Part of a small language model's weights.
Size: 11 layers, width 256, 8 heads of 32.
Each number is 128 + 32 x the weight over its row's rms, rounded and kept within 0 to 255. Layers, rows and columns count from 0. Numbers have three digits each. The size before them is the row's rms in percent of the matrix's.

# layer 5 attention key, 256x256, rms 0.0998, rows 215-237, columns 0-127
089:127139118097154140094122112130124162105129227102110140110108118122153121078085168097111099133137074113149168174174155077161167158135152086112105090177135069053156114161195134117121120199077135182137127120132061134088132144126124152083128121092075182077114149105151133136119112130059117113098148148155158160174105117103073180147106135084140108079113073149109161097108152189094163152115
093:072123199124122138149153118101139168191158108116204159154163154107108140166113168105091093069076151100129113089157143120115130111132091117134103162118143124126109125111086159168110164114078105146151077125122146182126113088117134102136164142117112135138090139105154131058124143085120156122170115126087154122091134199115117144102143124195074151152120174073170148162099085137165051123185
089:174100149157077131159205109142154117201109128086117133111070106162177112152086167114115154120084143136133185095161153118138149097165121130138164128143124126082124127173120071126099051159152093141137155105140126135121090085118118065109165107060143133076105170180053047111160189171151154132060092140125093125148140133169118115125127089100084129095154146090127178188157181141165102130062
109:154083126143170130162109199161148107099155103145146081140112119085093153103098145085077101158187162072112145167137174062121117167108125127135144152134132168079120135140115174113133117111110213080133120115116148128121119102119128147137140119190146111110108187151123154130134150097075145144137061085191107138185127100120122205129137156131085152101123147164106082121124128061179154162199
093:111124097141187156128093108112101127109125154162202118160168128092173120140111170094112115117098153105040103119111113085113106121148124114134087157145142135113116168140066092136148099151102123142081127096145184108066107145080130153088220110128187128164143170101115209077155092104134135145133101131159064100092083139155100170109147114120082130148159167132120143061147080075137112063086
111:137118135137107136164129115200113124088104132134099087097131164141131130058092078121119122102078131113061166126084103108158127135141072172062076086069120097169111115138108151143120133136078123126121146177067097089101127064108138083089104111145132176101100116083066155097081108090168093180171088112139123126117159145164063116095117156149066128147154102207106144096139127158111092063148
112:071147158134186108163158175099107141106121159138161153109158144092148166070148153152118147191143127183101069128114107080101129117180149185140079155207042113131099084109144172124101138135111166131131156142078135096162119142105122138086151164094091164165124202141158164181113150103108132115179103108200125115182131159220129143141139183164152103066130121122076137118102117101097079152129
102:044131168106122088138130117173133112153101129155086125123135166127188110192128114100098159215147132064142053145110144128135165121154127146086124143181048119058167128107099139078135124124113170111135179123112118130064114139138117118084080127153100147108110152192135116099137155144098113134164144124113131125150136168116113111065154147135197144110113117070105135085130138096106134166158
121:114093178148111189097163079166198119178162144076088105132086101145151144141161088116182118078103150100106197110147078151156095126098138113121091168106172082150124080155099128077128085106117105159117156130167058082126198158071140129105065087165127107086180110076072106172147105160132118122110187178092168188146088154119134121163190161135113105109164119149131155144138171166170147065132
040:139104146196134156139104136098165151160117119104188177108190095083141101156163093136131155103067113110138153118142139105131132070107153123179104135164142202122162172086132142142081118086150171078136090133045123149101079103151095107178058105144108149226165076135137151128150154092131119165148138123192106152084154125156163158138148147161105146132168161106178165131126123141104161070129
041:111165154109103105088115123137176078059110162120105164127103162170098146130098169138142093139172109139106116120086095117184119167131118107143182142069093079135122067117114078151156122102122106113135145103185117108143118168145139114118160165141196127048056118121130071098107133129142154108110115114043152111154108116105151092140097128150105139109065079132098106053165114133103113164110
035:098105087089179149142164141107115115114118140175092180144137121084123131088094113145109141103156147122095157158162161165156126106132082145115077073145128145141123147119129119150093156106118135097133131109117114170162102107140122133126128098110073109118144146113117147092180137085109093089149077081140149149099135186200110128149108121095110104074142135118122153117113164153137110109137
023:104106132126120181105139167173143149185116134132131149134034170142180135061137093094177202164120112154132093152107145161124130156155101154129115094128141090137125158126134078146142157106089108135097114114170116094147140164151130165118102072126201103099150138117101149122094149122101204151116129159137150143119140137161124193148096085139113128119154132102113121138057073131124060083164
026:127152087178121106076153143095102137163075158189138138104122163144069077139131120130088122140140108101111204172149127173093116191154095112109055148078162128160112151110166189195168144141070154121100137138102134175145111121124128155117136134098114080088090091112132174112186135115078110129148086108156112157113138108108125162183138118143165048122129111138099079122158068138120161161171
032:128070127136077125115147127105172103063131109184064136115110145093122108108129141100084154110140154109074157146182108142133108163106121049171142156093127172102145123097180083163158200127087131130118130124114128196122123091122097101090095094107157123101141112125145154113162127110179101126139147072114158173142142174120142117173161088084100098080109196147104155148163063149147146142186
031:157139129079106125079106077112140107039131097180119137098102178186116136108101102104121137162146121128126162193132133144154098115180127114102086167079108104206158076135114092143147116149120117152094121197161127107141079154135155168082111102130167126135079140146184115140152190085108125056103154093129214126090155186146114143130123081127105115123133059135128160102178143121103108102090
040:113144174134145116142132162128142131145127140138074147150100141162100114112149102109107121068147106125057112128109120110080137167147147118093141108126075111094097132133116116115183147116136134123084121109141084082088140115133116109166140136125156129125155163127147126131105157104160125166168095194104117149155197080134170133126151150112112092117120149108126087079083096163096172182157
060:162154130126117139122169162082145132134148128091203139138145094111183179115191171169154059120139155102137129120093124112142136180066093135105151108209182139191107091163109161114115113165177133123201115149139103161185155127110142153130065157108128132066099179127074104125116128163140151116140134042109080130102149090112112127146152130124154114090134127093143112128090169137134115117155
065:076121155145096163128054084178077136063122184119112137115103113132103138133165121090118158112178112078105115116134133104147106100202174102081141125131157142185133071136105087042098128107181117157105102126152084090109114158119111163149172135121168127129167108159152084093089131122162105106143136122127196133129137122119111151097100105107109183165112134196133114101171033106162175102103
119:156172082149134128129179150102127101160149168151150143133088147143151136183160104127105137140130115082165125149108114068108101172125073108144121083094162127117182132096122197131108146137114114146101171167111134102119085158107170059081144076194073154135090139198170092139078103071167139114117131077122162129116123164136147149136133118070184143153143143158118076096114138104130074114125
142:088150103104133081103114088101096130136113125105108093085162077103117125178083110122098098108172174130127116107110102126154161079167131140137090108125137124067113152131158204144096145151161137173123026063223122066157120094156099109144098157105175122109105177118105092127132188085188103142109106161127129126120079118086086118128078129158111094168152119155153155096145143074120059130152
160:123162134186145117149141102186032116117149137149173157127143107195095127144086153140146161128161092102189142113199089148120150113069126098142147167074107126159156131154149129135118141099174103128199079087137143112102146134065157101137097160162111096096135110114105137124122107133129110113138141148171152173132054105117090155088103129149126111130193132109126135085102106130155110146168
168:096139105110103153148133181097097102129237130123125074099116097107148132163122102091172069145126114067134131100123175134069131127172135142134086097119152150064126154213102082137094209080148116129109094144123128088133091094157124128106157052117135125083123091128073084126179141157108114112144138126149140115159162133191140109126093141091146195149112143091130134067105149102093175121148
# layer 5 attention query, 256x256, rms 0.101, rows 216-237, columns 0-127
096:118161127134097121080153143135115098092099098094146107099149101191108115091136156108099147180106166089101103158136159143071140127151176144171069132195113127149171157162095191156091148175140157138096116158106106169084150168101102119111134157103146127220128156092101114162119108094080113124146181129178100159126178119158130117155160133074135141112163131194121063131115094141116091065135
100:117167101112187169127078078172114129134133125174131089097126073179160108101157123141125126122133166131141137175110132170150125107128112096142137114130127074174099169145149115121121192164153188122087126154121163100166188180137072147114151084102095153198178176196084032112085137118096117117211137180139125118113115084114151069106070063122153137136150108143124101192092206154096130066118
106:168146094132079141141110116147112119122149142122108134140160105108192132077129144107086147168132111140098104096183129093128108102114131175106100132169128143184165087145129124111114157096201159176096107150167125136109120025073135176129160118163069116160121100115166234171152101139132142198078110106118100112160120135168138117118169093138104129167124099150200133130149111182192118067165
110:132165115138146081105087144094087115169109143093135122180161122113101134054094099058096080131156102120098072125095131114065136145154114195159136173117153124128151090168136106053113174176176130178112119167168132080114090069141156136111147160165110089139128144169131161122145103139141166175157163110137120115172154105152081156150148060135123125161104122120153089112152047134156193130152
100:135187134103188138148136133059175110122108121165173172095126138086115150152137192183173145145089182053112104081091111153104112125174105112129116142126129148151120174138068095103168104039125140132164122048079146148126132080127130125114165131171158146147159110088105095104106168106150123091148081141162092092082123111126146132143177104079138033133201167122130165138117156138107088137119
105:167099130144127110092175164106151144129128092070150131113202149065113196130078135065147103143138160051108140088140194103127144033087124210162121155140099167099107159160164099107117119078076123167141114096151068150139084149115147125137124134123115146141163136120174120112141140164221151145148148134168117125092158116116156100095160102067091076191171146100156139149162118102145146145081
101:164122187146142117151136180112157150146106105063078094131085152030111100086114187091128132082166086168144178127084090178133103086087113150165150110152058125091081108129102159090114153177090083130084101135123084119098113136146174135106101074055128144111148147107102069080155186125164175145226104127136154152160191132149169111140140144108151110138122143122144133122136089092166077156143
127:072123158128151147090140081159174143121110093125103075177097142165113129139131027138137146133124182084128081123143064162099145105166163080102135114120128116140162188107103095123091117153099098117139159085117138100084138221101071141144092144082117169112197171157079152100088122104094097098153099091144181147150092137148145099081116161122111210181118158083134103162124158185159127153120
018:150185105165112140159058101151126117098111152124112114147084092109123080176117181101103159124120188110199128120146159122161100066125086080139151115097173155126105120125167097046051142108100111134124104147147147187149152105156131117134111136144083149085117162187113107137145112140143124119094141149177120169149144182144103143182111118114121092126148203069172105129126085193145072083162
020:155153179095133142106143148144115146063123149081126169113134071101119081081149140170135133187127119131068120125096138187114139128101147168070188119140158126128095080160100162148105090102121104144120078086100088138082105143113139126106126149088121076122096158060105206133165143160095122111153124092121107167103084162157113175136150099110044049070126157094094141087096138059102148162157
022:109126063171152157082162109112134123201167197164154095079066154162082126137107140094126174086165140094156081085093167112119143102145151064094124090134168104156135121104130137072148170111079131179160144169173170110207134027131130125096102158143096156166179080170102116115108158109089097142132114129102174156086187085134137093116136098160175158147160134098145077158101093098145081122129
027:146088124121120059185169086110146181096100059132084128175150175096136145125121113129093107114060139180104129149194114144054126176151111127145146182113110101107079104157136139108142124130127146083078135102117096091022124176110124117111144139079106114084105151172160159200131084097180122144155176137141091131124115071089083201130145163124076091161095122152168150101166127148125217116123
023:158134101129097193225226166097145164142105110156099099190142156151109129112115059134120150120135128194110123125185162117136027126114156123128108105110119109114128085151116141093077129108166097087167087086125083095104198167124100086137147106114115127090084099133129133146088182104187091108120157152136163157206140142095156172173141124069123091094148176139179143089129177141187159130154
029:118144107103092177109171087144132158152161082122153107145169162099168108127100043098117108083087092132155100122202153131087114077170116171109118156126127077134140153123118111101115162103128099125123081156153114105129160205117105156186136166142041089054151166155121172131024130107133145121065134144143120162181154100118150109156097119096182106106127134136129140183143195182153135089107
040:113136145100094131081089130148105091194131167129155096105166103167180163150122112118159173085123119091174094129121114123152126102149182122176085091160171146153173133108126156139135078144162073166133162186128173147235162160106144138154202117161106143137161134143091107092119106101107137111052159055141091116139134089162178072117143159168187174075152065116095099151087133082168097123122
039:078121146133118068161153171067135135091115100119055190104127159130103093130159122132156072159121105132147107100093166131090063208119130126127129157083102106118121190120102133173102122102092147075143147113109095129084080105176100139095095123103137135077151104160200135178145091118135164134133114167116124123104118098126123133100112136094132160116090103100139152078188173134076190170109
076:188088087135190104156165125089121161093138110100094139208185122127089132064132131151143137099154136179091147176186148131121128155126114170118167136160146109104102098215143150082128071133099168108124123081149101139133117167120180152131107115118116137077116131123182110196206135098090124153150136133132150151132168155097133144134097212046123074187091162140163151073115150192119152149151
117:088146160118171143052090144123124067131118151120117173157092124169147121187099137135146127175191128021145120066099114086175111144138152079094083095115133121154173135092147118145136097124137101148160128181138151106205153091165147110113156106135145115153161068144145105066101140183118151111056143141140140105122132132189120061141128106149171193116095096090088107142103085069146084139102
100:101121071136160154101111147096159192091171173106121134148167142148103135135138126122139154119132142121145119043109128142140117128090113154072188148183157099134117170205133148085087055145097094141110174097160155102116105147102185094128119129161117172086112127145134164126177177105053122096102067053133126094106107138154170080122078148106182052168093104086128093079144131114127117164081
130:148195168106149145121156179135095156196120150065161101139170119164125154144094142139130104169163147146090194148165160159169185109104118096115103114119116201152190144117139128040130123103159179132143100104169134108151109074111083120105103152162115177125144155143152096104105088116184213143131138201118132135148205115118039152148121099140062119179173155106114166065124125150140114165138
139:057129125201104154172112142164141159126118112107184098130141088123167141104126127111131114108161120172165160133184119063155111141120077117191145139136124164111164182156131104120138150115117126192172075095160130103037129141128090131099101154113119100117145122078140140145152124120141153065140147182145104108096132139088132132131138152131128119086170114058169123091110112095122108149086
148:142145182115103116142115110183110132127149121134111111082098154107109164131088119132169166164126101102115117112101163099131162140093138193126126132159119132102115117208078139092139109148175111115082145166135153131153140110084143112124122108158100165114110109128116095124167174096093117090122204184147130107161128087128180153169062116047158168164095127099111133046135137144186115095083
# layer 5 attention value, 256x256, rms 0.115, rows 192-223, columns 0-127
098:204071145132093146184168096089123160125113129086102190152086100081163129127131097134128141104139153161094145202129101152141077103157158115132040075115160109173149116074122175063130138088182143134121157167112186104097111157056111111117203145154121196089099103073119112097122183107146174099157166135142107147123094135142138143175134168097152123088214136110144108135146119146116178158132
092:143084100147097066127113136117145108182098122132103153150097074089089183102100115134146133114113044081168092119098194112105126148111142130111115128134090179146169136109148078101151177158085101110115129111120101079159089167135181093089137174081138111064169105137140137155116119084126148100076128133116143075081112080161082148106133062118094150166158050188113156106051172135105102125168
098:091171107130058146132036103182167094098128071140135117108187057146183129124151163148121119110116078121159157143116113174168172099055130135098097131079128054126124155087106127146069127097099121096155177129120167132065112086171100046129140114143080090114109126131106112077098096114101091152188128126139093177157163120123122052070099130118133159090093146136140140129112174120135061137096
091:169153170122055168099127114172121160128099118115138136136143157188135079189103146127182162152099059135174117132142074146116141114124082185087147086142146153132116137139213133112131090098126098150108132127054141135087137076129087120109093091148102119099141174187130122190121161155182116146154127144141125119163161139116146135110078139133195106092105154184162135093080175153078086197079
092:137123160110129127140183139124135122152038084083076140139179136135090086143054138158129043137133092175116135144102166171104136133125116164088139081113168105131188163129056172129172069122191138148094098050134112151057088105126135168115158132147157148111104120088149091170134111169137099117065100082096117102115097120132111126130169190095161157089188102141139078125112126063150132089207
095:092128121092124148060126171108050112156098139101109155125103211149152125153067135143159112195126077135087067199143100112161134136116122114184100131098089189162141161096122103085078104108141148145098127046123133146119146122142054087122107140106216102132131110113184133168104144118124148130126150068090121126178171160104162105104123204106174127137135112088102107068171122127110157152106
089:085135148111175136149127111168153056066105153122157186173169124070186102171089145090055108092100136168150113110101161135138001129159127122175133154165111083121127102151167102134122141145086109141110111078108111089166156130153131122079109102169125150140211139126137131178153122135112119166101127178112182127119148103122165132137128125101118128150136159083107140133127137136196091168131
088:089135131110127143111118134160140100123131123096147108088125178109166130175094132084157174103127106160102112123143108123100172065056071108138063084096145138090123156147116150148128048131123103140144132143102099186118159126159097125179142132151045153103119143097116127154117110133123119093145156064140088177172145151118153110104054162121106094091166125038114150120128172072148169131109
100:137082137147130200099070131152150104137110129123139126109097159153115147106168178111116111119168121133101143108104074148152096107108089113128150107125155109111202130160161161132145112142162138132101167135120059133155148118141100132189109147202155076149079100116101102100129149094139133140174092115086108149172175176136099089067127122180136082086134152102121155160114112130095147096113
091:092189106121143096143102150114148114180161083078141116134139087120089151129105151129156112146072157138170154116125186153088123151106124107115117125101149175127112085169133139157163038146135149094183187120107165126165157210141111155135031061123106110109180168175139133146121156136181088142118109192191080168075125124164111134094097122153121091136107154122140194156063170095176156127163
088:108167102154132115112159111090116148135187221151141197172106139126106135164093064168104073115112131112075148088121197109145102132102175068107165124216109137197149189133100085079123166169093132097184145099120168100164120137150124180132075134149138146144092126145118184169112121089085088154158160127102139116126088169098142162095119109075146067140148132101093092173116116072123116129126
086:078083137148102120193153180119107074134145128113145137128140076088155147182087110144103142183092164126145147153184195122163104152129093088141129099095040162110130127104108104145164131157142159078163137100128083090147135171126138069181152147122137187125161155125157116131096152120088080120147134143126091068124089115202149085094129140140148121138122220129082110142112085089175122133134
087:104165170124155210142114104118053158095164166135128106146183108131148099147180114067123199085115194172080099081106103110140049080134141111130110095111119101114088141176098094169122135088135128105106117115128100176172155134180067115162106115152082083114079137096187132125110088143166072177159110120050074118136121123122147101123116111136131129113171106125122082108184128153139158070054
090:135154118119156084104145145159126101105116115075153088093098173151132092111147106160110161210118088139117135211147129165126106152105167082149111074111148120105208172129149152088106112148160091139118109141121140120098142137087182208114130142081119164202147134138211124104201140120111169102120101101149130158102132170158154076129140083165136123161177114116124146149126140126187148141134
092:098093092167143091108154146109107098124154125103160056067082138150123102135141073135149115204103151113152215099121144091142092116117163172173108151134130163151097139120135117084113117143091054156148097118115132133123139133068160139138133147218144189121148160181153120107190109151141085101156101219070071149101158095179132148115187164157131108169141050085163127073179103159161099143085
103:115126102101176081120129099172151146065106080120124102083121151081104152096166168097161125154128120175166155063136101117131076124102137155125125089136151071215129124121134160144100143171079114081094110135126094126081095095120133114092153122142084147141105142101077148073146136198139130200137170150132114153154062139173101091107154050102107172126090138146105109096087104116122120116182
088:106136173136037131144135113149129154117170096151121207129108076064183096117141100124140117126116164123119171088070160123127106082085109124122134091106148072119160097145107080080096070132138079095132146111122147110135109100072090090193169127168148150117156110094152138125132136153141127082172155183098110099129101159117195133106148107108141100164107117094073100140175205109182115082181
100:177114083122133159149114080139098110148108128177132150112148145129115206152089101180170145167147175164100167083098141154109091115097154103123127143121088159075188155144157135098132104114150095119141144176150131153180187097044132150141143088105160102076122104137136144131072125102175130113126142140140120133109114070154192143129096075173063129040148118112120150093123118197066147131093
086:187114174116105152080063123113061129112108204102099149192130149114203116202091158201117168136142114115064111202130144087140143160217086164141174121127126183181043109108128157128106102129173139125176149110130116078130093196075121138170105143106145157192162109118129129172137130081063114155148172120113114054151137134124122134112151124142117080152134123104113116107145137181110077159106
094:110067177086108188128106114169185099099137192123177125146102093061119082143116095114141157143144064126127078175099122161149155139098120153124102096107142129112148127127119136076108128080141140133125127137126116115162053138110100145094110158158134089152140166122120149136167092124111171119200097123111202160157175180133147124076120153174131144081104089151134144122137127163130122115112
098:159156078172085132123126137108145117125146106163167091163125095156136112178124136114194143066125095135112108063129140129099127137211150161102168159133142148161152092102113117114143104121131138097184125133157128122118082140130140192165109153160061155105183199221123153190122152140071180117088124153180122135107084133124096155133093111114067119143131086096190162108086091131141147183128
094:088118172103149155174153108142068092082152069064131127169084136079103147121149157074014142135130094178133085136146107165110106101152057107095120103145120075158073145121110130101089092127128132156110063121088143142116174104165121120156146077150066143124132172144121146084081149107082154111155114120148095114190149181122135109116141096154132134137093141145153170139119096176104130145086
087:148147112111119138133142159085140157136173123110103118116103165169118087071150105157121185104085148150119190139116127085128122178140124161145093141186121061160181129112096087136096108110122162090217131100166068107142141146137084097157112123201099131153137093188100144171098186124111132164155147141156085112164097104095145186149110133080100137142193137101087151136121112170130152189127
087:169088168109122124153159110087123138108132138071160138160161164137070139147154151168144122099123068138141147158027085182113121184138164132130211090150173147142097164121101158097092191141108082119074152119113159084181114123096089132144159175101134129069132215054162096153045089162089141097169192113124126113137125147160128123183114111097147109123181170092114093117119117080123100130100
091:080153215131091127135097152148107128095141132139110130136191137115168095126175139112133128078120111068115204148040156134152128134137166155104122080120127168091096084084150156136151135102125085128173148029092145059105122151113057146102120111155158136127123120159108124123103147097146083145091107114161126146138129089145125198166078116129103085151114180120132170113090123143143157105135
094:155115130124150135178089012114168111137126145132118105134114105113131121122222194107086158105114116148143116164156136101095127067098123114139126124149150140167160177123144113153131158119147084110145150175207174117059199074136090125112163158170085131105118156132066156137095107185113161171125130066160177128170062117105134115159140137092068120125129122106097151104152114136097123147075
091:090125105154181123131138182163169091127080130110118093090079120095122140116107196133070087106172070164160128091076124078177105136178112110147103169156104131179118126087102140129086119172121112183088129088100167152144068167143142172155196106115117119063107147122118112097112173172145143146153129109073068126082152091121090099131111174136159141178139142114156084122085122108133100147119
095:189096106077117133102148096138143102141121121184142112106152096144150128103112127129134155058142141158078151146141113194149141109152117111113152151114144125154121130085151109145173069093153166089159099150185150116079158113182118129098155089145110130152089128116089102071134103170111153118130136124163179090157045099079100109163171071148133155152086153121101099190093105173108105144122
090:179122196104150135162145114110177117146133086146127131095109141113127151131172143145134113162119155122180096147139094118181124104115154160145159138115051070182102150183118169139147076168177141084161102153104138182128120170138164098125138123122090128165119078097105125158146138134144131126082132195171125147184139090093104097187124090072177112081110085150150118148111123160119142067143
105:100105106098171117110120176092121162187142093173132099122177124139124157138149145173133164110093069185144188119069132088072119115089171122117088102037162126106183090127104144089164097125164180124119045190123152103136183109098144167115104135146174110149140120130162080168166159171149123104130086131144126156093114128160106074212118145119095140132173151125150163142103121123135123110068
108:163138127131173110170166127102127120064141142107202125125090118036137115122141153081152136162181178160097145083108151134202100147136132163143165162107132101179098103129116146120145127169146142122096098126103128158131148129160162120133150118167112141131146145056108186120083121153164255175116124151106149107154114141147171079102111124141096139168086102126143157101122131157105097136129
096:080102127135150119122108131190123093188155108161130148143128164148132108214133123120091114107107086146157157139137102125107136152136100125123089194149058163086112134135142148149123190100181103181159113105110130084157139096103091134090097117117190115115096158114167175130140146114128072097137133134115147099141124124141126170107062143132181118136131176108122168124116117102161129117111
# layer 5 attention output (transposed), 256x256, rms 0.078, rows 192-223, columns 0-127
091:109167156204148129126212125168145131159129174121127139158086106165129160174137105095182119146090090052128124060085135102124093175037169092107155105128146179136108178093137095142103125133106129165101081160127113083182150124139116110178134097167120062132156121152095099137139173144136104125114075054111134119161150121182086087127093126142181125125099054137117138158118115114109088080143
085:144117087107124138093148130174156140170144136108084175080122118116134231122111090166068169161098153112137120103119052112151093162109112111156114135135156140082115063116122143138138119096132158197165160149132092182123129132140086076120080187125177150097140161124192120102091085151155107119142129156149092175124093083130114112135164154112030142120074172136167121172152053109094103173094
092:071112101112104140203114096088085192166106123163139089146086112153141089138088094122142111117116113037170193122133133078124147186101130141153183170140120157125154079123116117162121126123099143127091104166093089123096086148103112151115101183141129100140100155119230163142125161133144082137173157176127113121141151085142169152144150153151105095220104125129136122160137105115123178139120
085:101116155171143131124046106108073161118077173103145130100134136120137118079169137126106121114117128126117129122160156048141029147141161114152121162166101155136134112132075135093097130138143145069147081135133059142125153129119106087123113156081105091109136132152124152109093093097134123158130167158100145096115119173141100120111175094083084086132171130144160147169063094170134129107169
090:172120122128166101100123103101068106157125156102131087102168083137142146077140158196062193151113072098109131099125164155193102092133124156135136108119141166162104113190168115164115077120113108167125146143143112203146148090152115132163092071125067090158092135053159089105145151091138121116092141148149189173092048117115150165137149155118139022126104079085126173168061076147106124166168
090:151168118100132149098111093104138153102091136158131183082182133155135095115141175131080133106112141143112150114108153123118103100147153107104088143119078121169134105125113095073133165133148188131175095148190157090161156127147162128134126140122145130097049107130065127147153162042165140146145081173127085149105109127120138102152136123107104065084124109167177116101131090187109124157163
086:133130148131055133107093121129062127121166174114103052117111122107129129128151190133187163150142158067111200132163084140141166091179132081135124174151131127054100140080088139143118098116111147131145119189119106117085098137120155136147149150075184144132038172120132135105148120122093157172147112095096127060072091205093119183106111091111154177115132108136135145146126145097114082137142
082:121146148202095103144094150177107122137131144156153139139115162131128063065112141114105132149170096109163129161104127140142136140134086129147135174172115072155158153171123103114151136081165100125060147166145161101177135113118178112074095152057130079171104141143116082097158133169070140188083053152119134092065125105167103140188099132116144052149138099229147171144111183177096111100155
095:129160072119209169120078123128120199127180156113096148111141123131134110168118142102103125125157042151100142129085157109128173120135088155128102133133107099180090099147104182058092119163122120084093081122149141139120153102076185149084165156102039142118113179130161117091109161148105134146099100154139106153116149090165154143180138078130186070090136091154142118094149132115097077102134
084:149117137072120099110129156155180137171111126101143151165161133107162118115171110194158208176129140111141105121164127078185160113148142125208153164130159113105138102174084131224114124105127125065134117099079124160169082120134167164114167079127141153095087119161122107105149102158221082150189164063118157114129147156122134173135144141191099102127081121109133183128138090159134145169092
083:140108124076143117151118159168131092106140136122147141163097123086071145125157104122105128129060143170137116146212108149084125132103131155111112110111198114082137124172100119124122158111204154101143107169146101107038112161100083102100111096148100142138118111121124136179166124124136120105097092153183133084125114073133095128168055124111110135107150086118156125054128143121130149125124
084:130120135136151152089160122052127150194061127172089145069093203141108136192149127130137148132056138081149053141053086156126143101123152128111101189104148106152081155175116148086126159072124114159144122118145110124113105113149107156118106126149152181050124089099104140175133100070133142087121107102152162151072203117136152170193116162079084198152118149144119196130116113122103112173157
085:092099077049127129072079172123102141145120074143124081116146121153082173101092125120138042160092094105144136178133156118096199146142154128123133144107131109129145188123090120072133117168201120112119118121133081116098164111112120111041106126126103164161122108194163137175114134108151186175144163086106144118125073123124138153121121118121108108145175154177122186147081103188146196127116
082:131178118201103112120069132134072128148176092106111137109159121144116135121142154130084156065183233149121181079123152218072094102163087145116132061135103099123099086117131143097099148175097124130144091091121144125198120163134101113122108120159119169115160178134081128052140165153163154085190138158159174116155085145098187153115132148086116127141143070107163128091140120119116082087162
085:138153138179126139157080194102172158043132146100088120113150100094166161148161125142106144064118168160077127130143104154114139097181090166109170117150109110151120123170150080118129127146167143100138158115152102093119167149070171107139042175066126171093142168079065094141063149109090143118173087151116131126167105175102156125070099140059114144131147161139122119142123186132158120092126
091:146149200178134135107144121112149184132135140179077109129130103150158164097135151094115138097154123116164148171182087132081134141132111165135172163176112199122108124088084178095153053134051155160137086131135180124172200147115089189128143179140098154086183165160180113177075091085152152095162127151148160126131113123147124163121139109149117180163085115125119108130130083129173095091086
084:133100153120102142130101055165125159089108134115176076138096089170120176128115117046150160224150157107155138158108131095133171152096152137120195145163151106119149106157091107154109139087199095147085212125107083140128150128143117132058075113100088143171114100157109168194101122165142119065119042067155140142096156094129100171144117128076081092148177193141173158102123161120084099126090
086:111095146133130124135138136151136141114136142112060134111161140122124081122141056072139155167134084094137076144095081110195122139058092139133114115125152110182149062100134138107077150155097209141145143068134157091056072118135151114140044177136124122122141121137132095070138114081138217157127154097181055160099131082159096122084192112119149110151163106173135098137143143093108141131079
084:092132137139081132081158075128081100136151164144142185074124096160095141107106073069126148085129150217185117125151156126186125132098145101151146133147091137115126157094171154107152155140171093124108142161112171152135185062151123105108169170118122162058160112154134095139099147121089107095141095132156150135108124142165141092117100097143177146129089146165125154144095153122071121114140
088:141158119120107116198136054108103110116070092145123155094140140131144150152144106121151093117107152085167127065149166113092066150177142109195177179097149134200136072110187085119112113164076144114116164116192066125164185105161093143168083154104112103143125088154112189140163177123136105105088113093151158068077156078099117134124090059088134144132142104163153123098075149113133152123098
096:122090133098131143105109084143096113144095153082068176120144148081159154104166102126099122138169149131117153164147135095111142103100159078144125143168102198155131107128107115128140113131150136153069181141116142104124152151118211113129064108100198162163176110066113108129081089083099139169125186142152200173112128089131142119058160095122167114161108125113102109127119160090134143101162
084:143140121155106115135094056148142129121160147153143164080122163159113127098156075165160115081128151154141178137141197120121151115139115119096100174066145107121111198086119112174122127101078168080092157127138128128123139133130111182144153169103087086167119063140116117148139037170156117132176152124102167141057120171094151104113091160122111161089128122205103120128086170121135115095120
084:075051137107120155150092168123097135113125196128155116102179093097137140155171135131103091160143141070169155229123074154112132091122149163148199152128116180108122124119163088108107127063107151117099129208097105135142156114123163104103059121135149148181172112091157172149125131105036075087115103101175052124113120103164156106161190129155165126106188114129161131187152159126115092074179
084:075156096165151074079119090147113061124145171121196190088108152148123197131081128103150123096131139140137123109197169039152064102142097112124080172113095107191095126180147120153178069130133103130089127136082110116132099160143134150159207116121132119161072145099162105105151174103125156107137043148097080128174129132125105130098060152136105128115062151184183132155142059097158117127132
086:097119114117185090054104127049158105161074105068125212129123149157129152182081103134110106148134075077163089118142116165165083184140140119145132176142123130145164146162103098182126104141164155181078156133153097127099126117069204074135152182085129123089146137129221111138121133096127086125129137173114131125133152125143122157118106101172138088095147102141120149161169126091087085102100
084:099161072127082141192135117182114144107108129102124164124086109120106094099088110048147129069128111129100142129098064146120143197114122093156130167101140132160084138105112108068110109082131142167139121158105106125145067141108061132161178185137124103164143143076128139114154125100074123126142076112114063139148075103133150058085175088125153096130168128105145163150130127155114129053102
087:173248098111125106140112096129104140107148192133157078169171177141177179131158124139148154144147147161150196164132209112137158106103143100149126116112149100157108119185197139202094150124098126104150112098176089086128180054117135157099149141142165092152116163093121137134094123086122113148176150148084165137154083155123106120106088138098131136185051044139131114131145113083128129138112
086:064112155159089142195144103123161172103146087172124113134079121113155107073118114096080129157140084191154132104093116125129127122060125157105194124072172145154129149110200124118111086125083100099132136180110178105119145062207140120128145140080112060154095199113163108135159156130139151122089092118115103125113157106116133140110173155156165114094069174133087095110183103118112174119187
084:150144148148135166154138104072102093149167120144126023092120138104166124100088125118138194132116140139090167135106109149127114151153083136112120113145204128068098092082069175156123104110114089117147076211121126111144117175160140181166144077148123186107140118093170112106130144166157158095116155123132139081118134186124075094078154105163134142168070172102133174118110162108174100177055
100:122165113179095144113114081130162091181090102082115122163105088170114175198090134111111115145138078103203095113150049136126170135142119131136132136101119107126124157148128137120090057127097137146129132158132139134122110150122105154166174101139145176145121116162155043117096109136145157113160167113109151101082127139196173202040179119089138104087100107098187112090162132115149128164179
097:111137119136177149129148124130149108125106155184116195115129135173146183100167114100147145099106149126109119147109138089082122130105142134139116061115165113129151157136157087092135179121148117121113149142166130051091166161174078176138102181138079176113098109167114090092150107103119096169171118096101133138118151126116185135130108120114156172168133106127114127173196111087180181088127
093:158184108150132128100137118105157109138085150068111164161150140069086074131146146127163052115108153035137057104166147165185106098128125081135096095074083165085090106085066067167128092118168137110104124107162155159103105118123184096108111117189117123046142085173165076133094125130117112125107093090115108104128101156100148117133089111134069142151150144123105141098133149144084073201165